Part of a small language model's weights: RMSNorm before each block, untied embeddings.
Each number is 128 + 24 x the weight over its row's rms, rounded and kept within 0 to 255. Layers, rows and columns count from 0. Numbers have three digits each. The size before them is the row's rms in percent of the matrix's.

# layer 4 attention key, 448x448, rms 0.0919, rows 251-313, columns 224-447
082:099102135121068132157093130137110124137161128111153140145145088119164133101117148147125102156163123138112137137129121104083167108149151110140112125073093128132123122134126116113118132059092136133151104120124097091152121110095126095127176055110146142101125104138135097144132095131134107116108130119096101061130122109113131122127124103145097157114150145100137143112162117103073115176133144151149142114140135101128157183125107120108132148140071166141129141148090137134126119123159129107124138142147116097110134127135078130138120109103152134140121092122189128091116138143166128114131146124169101111140117148142147138129093130109144091141105114114146119144093137123186139194096
076:129136153140128121121147155103141168133145159122154114133122146097107116154122109105129116128153148144144106106120134101117138123095129165121160136108160118169088111112144130158094154130064159138127127147154136117123105103146139103173146128121098124125164139119111122128183158173102133169143150119114134157146134139120123123134159156153097109061129087156107152080108118141133146126112120136141157141143115119184126142131143149084136160163145147106126140124127158109136167118140114099161104119160132100138126163107117146145150153077151118116116110153144121148119111104158134156182149098141156122110124145121115124098104115102157149128138172138113112136089159189158086158078
084:094092153109120102132107135128134169121121132113159161177136116140118108090167120124132108152149155130145097137110149151168107113133160117131138090151142106063155125154095150171121195148145119133143146188106161127089113119156167103120132142133135148127101118128085136101115144120114134088144139090141130135150104082198139160090144115144125128123172114100125152097107146106121176093140107121112105201098121134120122095116140120181125140167114193122141135101147103128127168116138153122140130161117126111091096112160118093135151083114112129123135140095118121144101097093128101195091094143152119123144098124119089122128138123133113137091129094133120157178106136123104108099127
085:119119097155144137142132118124135158133100111112125110113107117099152140127117113146135142122105103142118092183121103091120149093103135163119051148160143108141148140136149107129119095109118092149132094138100145088112111119143100132124101184185122086153111070124079143105148108131143141159175170138151112143108162135166147150146150144123149163141122156131123138145154174143162109145189095115119144114147144142131110137127127129130129119125158138137112137095114110115139122114104090128119099122091147115160110117099159152131150132100141153126107113141114156106120136168149158097080159150169162079099121096118139191121106137100109137113152170142146106156119125132141079188153
082:127139133134132142151147118123124168105103131174114078128143099117151114154156072067135130110139107102197166174119088115134144119113113104138102161102121101121103183146145115131154125126104170113130129156146125132130134124115119155131150118145141124133129103119076100115101103142075085143113139080141103132116112135118157163157096133128149117135103122108160091150136128124115132141130124120078155112130136130090111102102145120156144114103094161153172115148144120135138083128129132143129151139113122135118171098125121104128131116102106117126129119100134130136096106078074167151145169126181126066116143146186132144170145145133115116132138117156119127131143126150147103135132
082:102110127122117126152148113128092180116120083141133110114125116122099081161128134143089116151125143111143087074103109134138100110139110094154146116123163092108101085125138148124120160119128107129151113114109148153122081126123151107115093120166111097140118122122149171163130137100130127131128167124110182133152114139119144134162143138109154129140164126153150153145155122119145107163143118120122101141076110119134104101081102108086129172134171148115081150156183175093123083145102088163111136108125132155130115125145150125108126152127174156118122120129146092145120119130108115133098147133077131108133152134140088163166133095122105104099143147141109128092141098137106143106135
086:074110065137139109112121126097133104149136163128135129175128137126112160141088136129093192150100164107110094123144119141096107131123142132106149112152101114123119177112152134119137088103135092133080114075111137157158105095089169124166135128099097120126143113136155112130117114149093123120129120157105136063140118141119115103151134118173152101159117112092097133129124088104101140102175098135123090103095095130136139154108138102139141133103089122132152150123135159157125122178117128115096075163104146126159132133132117067094118139118102126157140151105149135096134135127142126143125103094163112176153140125107171090145097135130146142117112143144106104139158073148150113118107
086:147135162134109126137150142141136078133122119124098143106174147117123113142149114100138148082147150127143100104142110134115127139102108122130095159122101131133158161104123127140128114135110126109110105172128120133106122146187132129130117132151183128177077147081103104121101175105139170124114150133126115119129095124104084146129158148128147105120144097146152117125152145117135145096147142100124127111122166130116135115099107108157119118091078084152126116151086109163152120100111103107169113135162150120140118148109133148144122131134121160097141161092148141144112089112118103099174144143148100120129137183195091170155128141108139132112145137135115111148122106131173158111125
082:164122164123133125104131141120143186166101090133150137106123117129148115102141127166130114121126102111094098111135100111124162162138126110148126126100159077192124081126079134139128091143137121119130141119140124094113134168157099114146132148113129128114099142124142126136119071132087156174167138122115151145120185137122178134117124100081116166110112165101121148180121164094129137174153137161120158115126147113153102142158084097098103125131133134117065127094146121148095125075110111141148138110133138133100080121162153142094145137131162117146089165134148128136116159131103051118135159144145131132113111127146147138148133156162116122118093102137116080103110146129110152153107
082:147120149065164145091138112164118135070112125113159188169130169097129129116134144138147120127133165139124157108137121106147109119154117130074159175106114114137161118170121128128138192185113099130125155170138133124075100122144140129135088125166104128124122129133128136126133177114160144154142073089136099151136091129139167143138128126156164133128166102134114122170135125108148127097122152156154142133106124115171170130165118106093130104182144096125103105133109146136113111109151115135115106197134141133128117143179120132124100193127143110097153176119095139139129099117150115105133141109129127095149112132130131102096129154097037133135140119136147109120092166125113125155073
094:149074141137133114142132142119111127130135094125072135093121088154094101100139115123116082109144136097117120156113131140142112101124112091170122127114140093169145100140141125164135106147148160111164169116136097100145134126117139119126117125111170103157091142100114098104123117107153125133116127118154093134091163076112131125135142114120156172116112119115147130136145147111103102155141140098143118099090148111113137122097107116117111143103167129095105137159128098100163161123112130130115117134123126105131127105087148192109109126104159126115111116110163116098092164110128112119176122112121121179113135148072123116169127160125110161096143135137163146099157153137097132127127
097:134157152178103130150112081149091125098144140145145162114150118112133125158114144112118127153178141120096087122099127091146095096119096167122117108070126172100133111096098125128133081130087118151150108187113148136096123120108124120116124090167129115115148118081103134108161152114115115125137134106125115107141125180160137075136169158102122140106107119150159135129149125102110119136119113101115136115094117123147139133139117073118180146143129142131166122123119103127114067124127126113097163135118147135109097113135118147127139168139131098147136132132116140106115148137132130090108160113133131105160102089121132111170117084125151155107081159137110126172072155136115133119083
085:120105110107144120111129140099111128158141105117076136144148134152158118099104110108134125138135130138095117132137122120097115124139142108159093127136146124124145139101133128073127111121129129102163094076161130104141111112134120122148156116124100111139149114127111102136094131148085106111094102092082118159074103160120144072165159149129089091117123136125176095143112111110121110154118147124123099082143181132149131145115141131128139062092155122111152142147152128137139138120146085108113096176108143136151111120141148120119136093144103123133129134155142120093130137139137130105173162126143178145154172131106144134087096130118164154114112098134084123120137100136163108149126
101:139154159096136108160143154133148097132140121115108126108146116193138176134145134151177115143130155140118155138090095125141106154084130164156098116156141119119148150106127126113144068121107134118146118087127106141080157148160127174097151147157182132143145100111115135131100158148123155127065137169126115151115121125125149127174144154149113133075111137120134114098104116147128138150128097127105126129125127146122107171114091138124103092096129149196140126110100131144144132075097149106128184151151112141125155118102152140121111099098113132102132152124132141161118108155090119115143157102180101164103135148146134133101129142127154165103159098121162102175117159104126155095127
097:165142126100137183120136092129163118149120117113144124121173155122140150150121130155108145139141135147146101108142131137141114157107164145138092137153124108121158115188133105091117146149099129153093126133131124156151115131126128112128129176113167169183109123202115092122134113090146107120136141147099121089126128121097139099141148140103141117092096118118143146146129087163135112128120139131143097127158135195071177108175115124159085128098104148124172137131129142128149122079139123080127116153135107165135144090143105118157091151144129120141159113162125096141142101122138106133133152127151115090107123124112103119083173112138118150163116089137149128134133150092111154106137
095:150109159126114148119154071129153192131144147157145126107104087139123148127141149114139152039145093164187110149083109160109113109100113112180122102132139164122111118152156119124106133168101121147118116129140139124114153099127118131148128165152120124151134132191082131123135121148102121089116097071163069126134140124118112135131131135150111132125157139148132121136135142125118143110121133124117112129143135094178098154141118118106117078136100089124157156152095138096095103115105123153172136130132138133158146123106142170059128125101123107120142122074094174080115129149112150155149107154139155172110122145105115094128108156133120104100138206141113123126092136149133154124159
099:141127129192135148150161186150162116166143146134155129179174091136117168125127132158109109112094126126101119113145147167092109119144110134149107120140106136103134107153133130167109113117113160136158111148078084129128118150076107092073118162137170139119147116174140147155121085112153101131170115147115137131096133132131087072094133164103087087090118144106118131141121137142116132109124126128158139123151126161139148099140122120127129145132100150165120154160104085121167126133100168170119162118139105113158152106161156133120127105115134115148152126115093128094090128116146107095164136188153093126139119120161131120149151090157091135112163114117112120122109108183068153135131
103:128105203107170112117121120159108139132129178109102123151106112139152195113136123104112121119120164140087130093124083123148121120125174132103099129141139160145115148094118123115134103127126099099128118092076124122148154146125155088116093124117144139171126163103116110119182123141136124123147109100144131140113149153099145145098143109135083130127151087134154115138124115163119151098138149116109088104155091116127141162126113137139151167152087171135139111123159124149138101091128138173126107125086150096132146158119134163152124108108136122133143157099145126157148115132146132125132110102145119120131121095165098144114126142099127128083150114132105147086096175098131113163104
101:114123162103102153126152128140131116124155140169143165121149151152095179131163154140118069116174144125131107147129157126113116098143086165140127155106130137073118135149116121109106110114109103156135163161116144183126122148101151100117127144122109074127118132179169126152154153115127133148121103105116119153122136139091140153139114145109144111099087106116144142136121164157125157090113123160091118080148101066148100105137148110099136087132078163154163117076125184127136129133150106117135112175163129116099137165082170163160108125141131115135099097164090083073113143101106122154141174125154121133094103109138133120125123111142100094099139135130132139101127117098129125117140
105:091142149150085124139134175180149174148142127134113153144149116125094138121107123149186137086123121149106157153134143149168117145117173125133116115093169156110129156143091142150131117068107118116130073104091141162129146116130102157121099105119135084122116206102092143141163130138085135139114178121115177154126106145156146095166097164157147156116091146142133124135112124151161152112131110123110107127100101152126119114145130132089113148116123167107104123093114141139111147124110142077155099119125172170122123160119141138147126109142106115105109124150134177127117131137095159174088117114156143126152151142116155069111091117111084138106110120149112157105083095125154110156114
107:143140150145133094127129154112126149126140159085181184124119132075126135130128124092179114086113116095101149120146124106130110143134124110102101082134128144124134127142124118077120135125127130156102192090102163134140124114108127110149106110189142105109124180101100134153121136081077115122127114103098158130108107174113117098131110096116087141104162108146139127117136154171153143142136129176138107120112142112129081078146122122131085079170077127120127144096184189106107163171135109124148105123123135121157136138134098150121135119157111141147114142100140144101176132099079137137144177085118121111160082120117103116092137126103091130110103092102120135110142146120139082138156
099:130148097103073099089092130102138141106130131200120085137116106109155100130097138148124128099093109171152103127110131168128145148170164119135147090145124095115115159110138120127141126108148167114128136158136088125137098111156097186124184131118092126153155116158112156147088103115139120108129159137113149138144142124141119145131092112171150150153121101113130111102140081132106107167102093136126134110065179129123105122122154143095147099126092138133076141123107144085101095103086133114139117128121184119142110129116146165124074085155107127086096159096152121149155122122116161149145129162124139132182111112122105126139186157144105148168140175140134135142113144106185129150156
105:132133109123165148099154126169071112101102157159132201123132110143114151143150127131120113124185134160177140111093094179142124128114182126130101141142114146132116126185146145128132136098135123144112136131153137137139164168148107168148136123083133158121120118169086117088138159143143136143175150133095101126141122114136139145134131096130133095143123129146125150119113117130134143102129167149111162133107149148110149114156106083114095086110115126168199078094099143130123109108132140090161152136144122116147133100156128092135121181148122181082138102161143097126174132098087088125128128090194100095101125118099159118087121170133104110136123123127125098104136142086143081148098
100:151147130150075113114089108148157121143143112125129138110135127108118105127140113118117155177141078120131137142099098154089149127085159129135130107137101143121125163133149145166174086146105140157156144130129114125145103131117139123135094152127157146137140113094108118114110089182148100149156128115145080107122129116104114102134127129139106179115112130122126160130176119144164101142133131136114108137158106098175125152141143142147137102109134164130093153131138117117116114132108136125156136141140098136135126088112091150084098100185139174160133151135129137091148097153120117083155093095166114121112142103127114124100112121137132094144107125159115145127140155159126149155135
103:152133146163112048097134136154120135140147093145173154136139133167121103104107084135124142128171078118181118184095107106148141142135129092088111115105148152129130093138113141136138103142147153121138094135132139090129122137104115108156119118172090144147143148168144113124078114121124116162098134106147078137130142096157145130148155106147136112141119170102151153151107139121163081161133086099145174137119138109092121055155146151168144119131151128096114130142125090170109089130144123106108129144112142108117106147121134108172159103090111126124111169139147162155114126149120140120148156101131147163123148127105167127093108092147154092117141138105104059058137140110120130116122
102:147124133096148138124109139128145140088107119158102147128143174142115138110139109153167083126104123130122144128149124154127137127151155164106122153151133146143103144139116109140109116139089169134116104126155089159090171156105133113127108141110133132146114143105133146152123123110122154154115143132147091168127149129130164145163177132162125154038108125089060118149104103138127140111136098158085135136114159101171090127141153167137090133116111110095108112138090149150107132158078117128086132129175106128129104163098142093128125086097128167152153145110147107128148118090126132173150139150113085143126137132140155147095149113111115133098115153125135107123142107099110117086096
100:111144122146109076116145135128085153128172107154134159131124088098185096127130113097113165115133112125150087089138118141109171142137170122173130103117109111120125131161111106147147185122144150108103179115151123094116159133170141131115136108147113128189137114159094153129128118130141075118132145129128111135128088143140164102155121128128131138128141100137090163130142082126086158150111121091100124125119102105108100134077137140105143096141091110086149142132134149095118080171111087105134081112157143136100113124140132151146122119128168101124144134146143148153094149107096114141157138148174144130110115140119130158126111092119110142168152117130139136110117159109141081115172
111:131128138112146134144117106104144139120087133120098108120124123154132136086137096155166118119127119133106102108139114107172097131126103126106144132153151111165155153168127129078094133185080105154151101141103128174090139121148115147150146162109138160124147144110180123128109129114129151083137164116140085146124136114138140156158086146097106135144120122082106086126120156126164121135077096083154142126082141116155126140140102124171111118111095148094113110128124120147119121131121112067113094136071145138148118153101162116157107069102113142144097110083144129153097188119107167166144140176096102113096139136160128125135160147137112131120156108139100141076128160153109098120148
112:160096144151127087115164089108192123118124171141135039130149107096142142125125149082112076176118105148122103108110137133135144157114117104152122133116146168116163127128106143131157099113117120198108135148124162147130083163144118122149106144153129120136078144141094142148108151084128122126140160129114160115122141155111133102076138114116082155130104128157129165124168139136108102154124135134114086160193134151160110107124183088160117162124106145156092116145127075130133169126124131125148155155111147119113114133121128120117133118156112131102097161086151110142109094120125145110129111116143140109131125135117107112093139159127107156144085117147118121141137092150104127180149
107:125154140103139150101189102149119130142131162115125136115112141064182102136123085110099153053082138110106170084118090084155160170119159132124108119131121101115127140152127081120188140122132125106082152143105092137105140128163109130135107080106138142146098128096116127124138117147141127115145114165132120133170126143118131106107099114107147142097137125128066133122131124158143140134083165129145105141121146121159132115090123141136125173140074130091100111126165132166120142167128113128126149125123158100100114123123161107169074180152126143117136152141130153147104148123130138118135126126173137090097115121178132100070115150074156119172173140138146101128101158129141079164116
108:090122134149161100089121111164106123138114109168144072104119138138131099139143085156182137116133123140162113160079087168120108136108081104101159111142155110096123134204159128162151153146147111106120147151132162118120098100182130171128125097140137115156132147108089130119124133162110138135126124082162126090064144116170108098155114112105169163142139139151148144106137111143124133116163114176131146143137108112104122145156124123113085119167159117116131128123141104084127108104141084072131157117086184130086152123142128133114100121120103142158135145126129135163099101145131138123162130107140116099134146147103149126114119144147096062128169124117147097140138124120145117109129
105:122142097158155159104105173094126135127164099134132084124145113128112116142135143169113099133128133172119167124145143084140134114166107109122122128147154080079110099172106159140125101191144139079128117104137126105173130110116140147145094102126134139108158104126184134113116117118154113129134152157091127157097119147116097152106163152141107114155184130113113128149137130163100176118115089125150076132110116120122132174134130142201120157099110135173149160084099127144195101149138145161118163114126118119099126149104120116118145130101101141149131137158121156119111099122132163123107134213149112116163136136132143140149155124135131120154108098111150136134156153086148140131150
113:128100097150166125130119087081154147163122117127167135117132136126117108125143137197115109164129163136098079076134141138149096105122116074094126131123094138142125121141142135148127201128127111119119122137107150163109132193102111113114108170149142107107132149146118122161106118127145122075146121122129108106111147140113130084129160099082117118106137096154136067122125105159140151123161138106148154107095089120127120085106084134140134119098088141126135133082133129103121143155135084145105103125108162166138124157145143123139143097064146125141140129165069087140104092142115127086157137137105103139113177134138134134136137096116152154125117126128165094090117119150156160148095
106:098077068181146135099147132156128125098140119133132136139099127161097155139127126103106113099156136106150127129106087150152151116106136138146125157123164115122121150134156121129125139112136141115071174160122094152149153110148125143177143174134116106191152120130126109103139158125164120107130133132176142167113111143133131143148125118143111136107151112130139094166130096155079130141110133158122113095096096185109123093122100096099130163119116135118141103134141117123095135173135114151093108159121109141134142164122162124133148131149125168085122165178068129106114079123137133112107152115179126139110127130159122133139137147104073138131154172128154110110161119079113132133154
111:135122158164153114129119112143117117159155133118129118164107120143141092175110100118106115138109162145105176106128107122124163158120143102111103135101132165158142080110174124138132135114142105118134098168128142123135128116127168119130090133159142128188147124145175109147125131155117091127119131086096096120131123158133130095125144124086105106163111109121119157132159085137086123150145135115130143124152090116134178159116106145138124170113155137129102157189103151134105156128093169170131133134128094075101127121147097092112125128116132194165147155134131148123099135074153123133189143118186177089146096133092112116120116117091124100173178110130120104174119121119159123130099
110:109160133106139152144134104198105145155101201114157144129105116087118103159120133091130145133147125155124114129094089149082149127166136121155094100098170138100124093123118115131149145113105105117141131140177142164149093143145138105127118121118108142137128108157153128103128132107083112137149107126121111114077154104115140154134149118063146120110140181113128129051086156153130150149148122065125116169112093136145160149122114128142149166127100124137073126124118127140082090130102098107157149148134127117149085094117152069127126104122164183142105108113105073095156118139113138141104081141086117120129159129126165093143130133125135136137161107105101152142110112102173155157111
113:128117107110117150133128122171112148130165164125122113139097137119112146114113147139151150109090126096112119105078111147151086158104092115173113121132116116147134104094099120140112127119116120145110122082142145117137149127137122154130137107114134117090123134122063149089153116134095166148096122188142115139105122135152119153182122135149115093086125085129098169155088138125128108127147118110124115135077151159148102157095111128139114193089122120107139145115140152137113114131133115082128086152094126179119087141109151122132148103102178125094100115150133138085102166171144096101087164087112107104128154078135150128126153080116134121092099134140161182122116133096140138128117
110:164140181136153132121162148114091085095155159164132132169137092120134124133161152155144153111117109128149133125141089210148124131114145127144127091139111125144154160145115139096142144129108130145096128170097144089148082078127114146075120096149130139152142131159162150127102103149137105142127129135096124132104092131111145143149125114131109128124110153153124116122177097124111117151122121117095149146174119182145137122120140140158135153132119072101078104182122086126134123110111153122134134115121146149104108095126107155115126125189197102124145135125124147113072128136078082083139119146133130180153104120147107179144163149165113089116108108164108127097114136140134116162127
107:157117132155126134128160142121171165165185111115114168124142118122145120130108123098135128106122145120118121116122085112118170141158165119163113120134120089123144131124128096137138121152071093143114141101099132089144150130112166115125125161141124121099118128069159119159145140109168095127154156132124122102123100146107129117126174123122114098125121147121128087143125108093139165129078122090082142144114094141137145138112146110129165177105074111169134135154101133088072115123100130133122118112137110114096157129166108149164137096146126147095126114133114134162098131120122148118112102169138116099158155225157161136121155133109114143106138149159098132095113188148084118142130
113:083117136129133097128134138120173115097105142127118169141124116152132116130149116156171142117073133200126129112135089152146117101137115179147114129128120125152108139110142153133129145138136115120111120115147185144124103127091136120115162118108141096113160170169132119130165148124147168126155084084120169139178169093140166124131160106075166089141184142122141139127143147099175151118109148142100150128107131078119138167127158148126114139124151136137138098109096109129134145155139143170140137118121157125093107127102127131125179144149137123150138116133107123165133130142136149142090171112094099143122105165129149143114130100135102119122133146132137090141140087144166137139087
102:089138144078152089152113100093120124127098112136155119083099096134096143104151106139141124124135168142159122096137118150138103096131126134116095153140142074129170134134100123155101092111108091136134173103150127167105130108144157114097143125098144135063132112176173094152126169107143154148102171158111112124099111130185113102103129127116113140130102112098143085122110158131157159122135101122107150142137061106135105131127128151115134111102152121159159136112118172101105131132160176148104162134130199140121117154084158138108109127120145150091120131115118153065130121150132156143110152175154123103122117136104147099138157164111142117119150128105148104116185175111117128152123
108:104113160129080115159116156135102130155125118157130156167162124117136118130132091090141132169056174170099099135130141100106144116117145136166089103145131115102112123077068150146168133074124131069163161103145133118189134104115148130176109096123108121132165129101158124104161097089134136156167120129132128106094093120104092141120105137095137113131116132138124155109130131137152103116114175107121095128191128129078115101171119162172151133115114135129112123118159117119120129149134075132146115139098084137143152133101092136161149093140116093149146108118086148135118113133138095082148103125107125131145166118114134156159121115108100097128119096147083109127116122130168101114137
115:131148141152098158125105136167137114161105135135112120137092087118147120105125111129090157136131160175145123122130112151127178088107144139130084107089152147158130112155102181142112088124141140107154152135123097133133096105097140145087159124175145136081114135163105114079112124108146105136143144074100121123119115153150104140088102099123109146147134118177169153144162122156137145092062103118176093087140104122125090168152128126144103168133125120120129158136085110137140143158115127141156120152086146094111094109152135148114087139123133100147132121140125132099188119154134141122115150115111128130176140166074126107111137141158139106116110157166121129128153128139091138082169
110:098138111180140151116141105153141116137139107106153140149110119148123143128143137104095137104157149097102156150126137116159123092145158090095124147097102124115110094099146165148102100162162126114098115121080153112133147119094115109113151155103139116084120128120166162140128150156144146079147089109170120130130178125083122130097100159105131104138150150139145140074102127129105143133139127089118128125134215104134100082115159122135135156147129155111160149130143119169153125097119099151146117179114160106131162127128115146098100106101131101155113159175127116143100138135145163112126111135095121155106176140117153149055112168118148151100138117101126171132136096069155123187118
122:125109096138157112128124131088119134112125114136135122110147105149120203114126148118127179165130141129164130120081103130090127137123109144160096100112140131126119133149151181143146130106117180117095163139074157089154121101098138099116186155080151135147138110158104136138118089137119090097111150154103109124171114124111097131138102129089128086138123152128152152124136144103066098140127157145067134114144123149131156135117157131155145136147128127157148187130154115098141143158167187168141128158115123109173114163170152117122110177144123141162156142158139133165123118078116118146139143110164108123147109121111140136119102117074122103133103132169136165127136145178145137119151
113:121127138113147135136096144151115139089172135112169155155118110077088146093146122114142166109090162135135161127100127106140119116089158159149068064158134151114150147158109186137125139120113075165131149103172097130133170107150137154132153158125135138141087169148152111132114153151168102146125139104136116155148162123103124122081102140155106104148121103166142090137151158155107095140109166148139121134125093119116144186116129097095102119150114078142157110089200126165122148127116173137093127089138156123162130118134155153120091118111114157121133128108142125080141077107092128142145143110109140143093174086111141139136139156078101128152110122121138145138124160120161101166179
111:161185158143142129155132103108095097130113135121180144098112112169132098116159140131197162128157151131150152193152092186137133108097137105149108142127095114143174148112150099175116129150127123127203161121170121130159118123102099156085088071138126181100135121155142144164142134147152128127124118131086111123136117179102105122113128131090130149145139159132161125131122143111122120100145176110104133121133154135131168134190110137109141153107138135117117091171131164150146113133088123151137157202150071107126163130098136157112114168086115116124158134151106128122117129107090139105150169150131150111092131131132126152143114155121102137121159093098163117112119119107096105117115
113:122115149145137154154130140111128125112113104103135102157115141143101098137139111123105131123130142137134144138118082124135151131136143163124165146161135067145185116148106172165134151144114122110111105142121096133174117142148118119116103098143163104111070117072135157127160070153165134132145121134106105135107131161061125113125214159173131096166091146104112139139135123136150134128171099094079153128146117131124154090167117111123124142146111088131200124139160082124120175162132114083122167149094089127134134037134140149107126108118103138146126169138139125110183133101131107138138131077150162155155127108114157128122093117137169135126119109137099155125158111136095116132084
112:111101119094079136112111163133088159125123137153120133113092099110130120120140162114106092139121073084110112071167101144171122138140111132138135121146138171124146078120143167126079085143075173135139074142123124119128120106140112144109098150128102118189092108134122111138103159091125130118140127152132105103160155142105132091157099168125135133087127135127149150150159139139091140141114121082093095113131125128108106138139127116140138124132096142087151153157122125107124122155163124105122120132116103106120133165107117089105151150062130103133114126136086138124120140130085105188127171126115104159093170112149160147138130152155108140127087136105112135135133094121084144119108
112:113109112123084146126103131113143141144130098152129135132149174117115135151148140130159160118198100122124125132109163168131176118172150105085100141120133121108111121127122124157139158124126145115155127108124109142123110136155134120181136156087165160203121117139123154138116134078146165133156159171100125096097130120166139097103110164132134146132097094161144090167097133151114108154145122090101137153125178132162121129171083118150127125150114132154117103129117143111097161121147193106121108158102125107167116146151142135093129152111121137128152106139116102096079138136078127131111097158155123094142109132146160149134160116132118094124167125134130087134120121124169124163104
106:125068116108129112105147085138093132153114120113162130135114137164135156119153147128131131115099138156119106079095132120157109116082130113125149132120122145116089124130106092123126131153138120118135099149145164094117164189153118092122121133127111089152149126139113133182117155124147196163126117154157132159188093089172124203113121123081094139124156165129106153047124129159161146102173137138162136136130132163099131134107114125098124094141163110088147106064130116139130129085120109104112095175122109142139130113102125150080132111117127167162116121072140126118168094130107101113139187118120099140126176105115124129117127183143122127145163128135085096177163132120138118180131
111:114147124137114097117154172093135148122107155146087123136116120128134120089093143106144118094155133105123158155114104149133108115133146147138169109160136142102135121147094135106128123135095177106119122101081131156139126120112104138084137103091134138124119171165176129162101138122108109144165138137133163126134141144123156112163155158090128085096112107084117149123132165090142110131095080109116117143113131109158090104137132120116131083129120099109119143162112142120108121105097133131097119092143100093130124141129141139124125130149095163149119094118095114143120147136161126172131120130124152132139177117144133089144126122105122124114151066125144141127065137124146124134129
110:079150159115132116140153158080135136154069101120116166099163120142102105082157101122169141166142169105141137115139126106132156122119112081132141112120141118146135081144132129124173155140160124123164114177131125118173124136130112170136103169118125145117160105109106126100145107148158136092118142144119146121140087195098147126148111167107096169112149162100145144151137139111106134143154120118158142128111139098133127143116111160114147149151147136125137118117109128121125130108122148111112170154124146141116172127189138121115067110124104118146105121120121132114107128133110176111140106140112142119110141121110137091170132139142129139149120125135148151159106124130123120126098
113:110121098137112097147106109153133159119141105117140150134115056145099138091128102171107136138125146121154097126144134151110122103137142158111137108114140109104164126090157138108126155140092140134122129126109127195100121148145101149144138171216050098154119123189133202164077123152097144139128154115149127127116167143116110140166112136145183112138093160117146119111111108154092137146128105104149058168139124144106091072130115115108093143140101121093169162154125160145153153175128159102164116144153151180119119085124109132149109131141129139137110076136097095145153150131126152172132117155110128104136119118121114104133132129160106104122105105137116128160120130097098142156087
115:087085101104142117139109122142135114132125199131087134084139134126157158121172157156116122134109118079141122181148100104205103133136141112153159138165158101112137109144141125109173159106183136128163105111129127107083112117105168133134118118110079100129140090110159147143136136139135048104129123147156109103117095121171112105101125121138108126093138142120123144131124163147093142094120152155113134144124181157161140156124117171154119156144142110137148117117134116100139102137127088126117096116100098138136136147117139086117128143152137128108129167104148135109144123128134132159121146076106121133152131159152145117121132127110136140127151141136130072135145127153124154199124
109:143135117154120147135145142064133112124141118096136131095125113137146077093076097150134121158125128145144127135083113151116133163142161127112138104129144108109114112129122108140177125136145110166131119102165115150137116153095147149120182100099110139131079095135146091133120100152158128151106178128118096110140151125121116134114155076167136119139150134129100135120134144145147138136163144124153098116122155128162164139164078139146123141125085117134145120130153109103165095115114141090076133161122080098127143121143115073150104133150153120102128071112139127145105139148142144105139186096120120111152082094178102141120125125140156106135121108142144095074115126156138135147160
115:104113118111120149099102165112168065161136128139135162131141163135159148150131143174152136082134105125070156120107158183075147100096103160150130119110134169153134155130154157177155099168108137085147178111144117138124109119086108106103124103174133143126083127104109104147132100144148075092135125154106099097162106158112108088132114131128138092144161152131188098133088171115147133129124108124067146149130105159115122110121135142151161163135122115095145152124128133117150107102131158121128161160169189152165118123134126154120135111128075117132124112088147123152126136119106109154136161124143107094140131144118114140150100134147125137150129118156094069105088128148132153120124
107:119123139123113141184124149160107118113123087091089141134127136112120182118103141141120130046113134188126118094123157143163148130094151109142120129116133115101110079086122108168130154122103094158096121129130141095140123142121132157133186148165134106125152135161147124135111162167171106113125148123135079120115137071152115134170087190140122122094123085097098176107123141141107121165139113107116148160125156140134112110109117131143148183105178134157104097145152126113136164112114121152140097121155103139107103118118122113126130087166122146121102110131133129145115127120141116126167107153165128103089099162099122107137126125131122128114113136188137111128109138136155126141159
113:122096119062068160143146140108114106132117140107114144158142084110101152130145145137077118140142124154123121147138119067101150173085132115137114125124120068102168099105115077135152128167106117131112136102143165173162109111098122107138113132117092139121098104180094099110149141164105123142115145130094141125109123118126100097139108112183134141104084153132140126115088125178185109118129142198153130147139134111112157123150174134095103107161130139140136104134099104143092106129109126145155147120155139130179094128118096106111191097125105128131165167141101147101110177118115141103100109099098093135128097135123128139153113135085138124107143130135140142191108123148162142121131
113:153114118140086142091133140124125140129178103145072147141152128126097070117138170146137135113118104117143125124131104092110178129138131148117113151098123142131120129134105147169165123129157153158110153182150121112120121105179123130159121142139136112128126127115117118095098125157132125139095141124160127119119140116119079112099187134131120099102134119093125150111096125163115135107143118124124107088167112193128145110118123156172110116037140169099124120164142132145112193131105134144106145081140124132115092140174130159155175157142167112094101117132173127162087147123117157108124106146081109137142102160089145062142106138160097105112124099111135137126160076137171131153116
112:130130129119117160107103118147128111154121133104124117084159172154149088089113103081106145138116100090125162123123129141101117131131093132087100124077156106144211148184119152105136131167116093109123111128153149140140122122139188117162168081108163117106140189132102105118118132119135129173142126136156112143113105138128145102122165150136090113100114129125114121095143122160128099131121098106128133118120116134132130140124082109133114173118109136136138142142138111123139133109111119095121110130127142148112086108100116153081114097092134140127094117121102115123118161089149122122131170122119140114099166103162128117160116119162147141095080160102078151120133164154138114137122
113:142136110145152113168104137123137114145103100117111127100132113105135099126118165129137195131082153165133088087159117141119116157089082202147161132176122151125125122126114147137104106113125147118143088122137132106122111132111143146128094154098098157093125106115107164133189146097116142129140152153112099167136123134144118124118125191178145138115135137111102116136128090135087131146093146118139126129112082107123159146132110141160166111114122133098080108133102165118129094176116151149158129107119110092112123123128156110115138137121137123170141109120127153129150132118111128112147167142122140131143080157142134112160158124104143119130133119115108140108135117125142115187166
117:155134138128156149095131135125137123081149129117126110139152139176126119125088167110137155130146136150125112094142136152153119087155138143160154105133141160099167105136143171144132156176105131141169132139128131128119172118135111133088155140113136136125157118084130119094113128117101113156155155137124109131108137126141154082166128192114048091146140165128083140132120145141114092145128150138119136111089082099117128172134114137104115149133106145113094084093143133119142105168104131120152111121140173159119110133105128124127138128131192125132132103114150121159134144115145127116146104129134130167099158168154107135111133136122177102145097146134142093125139108165143111157155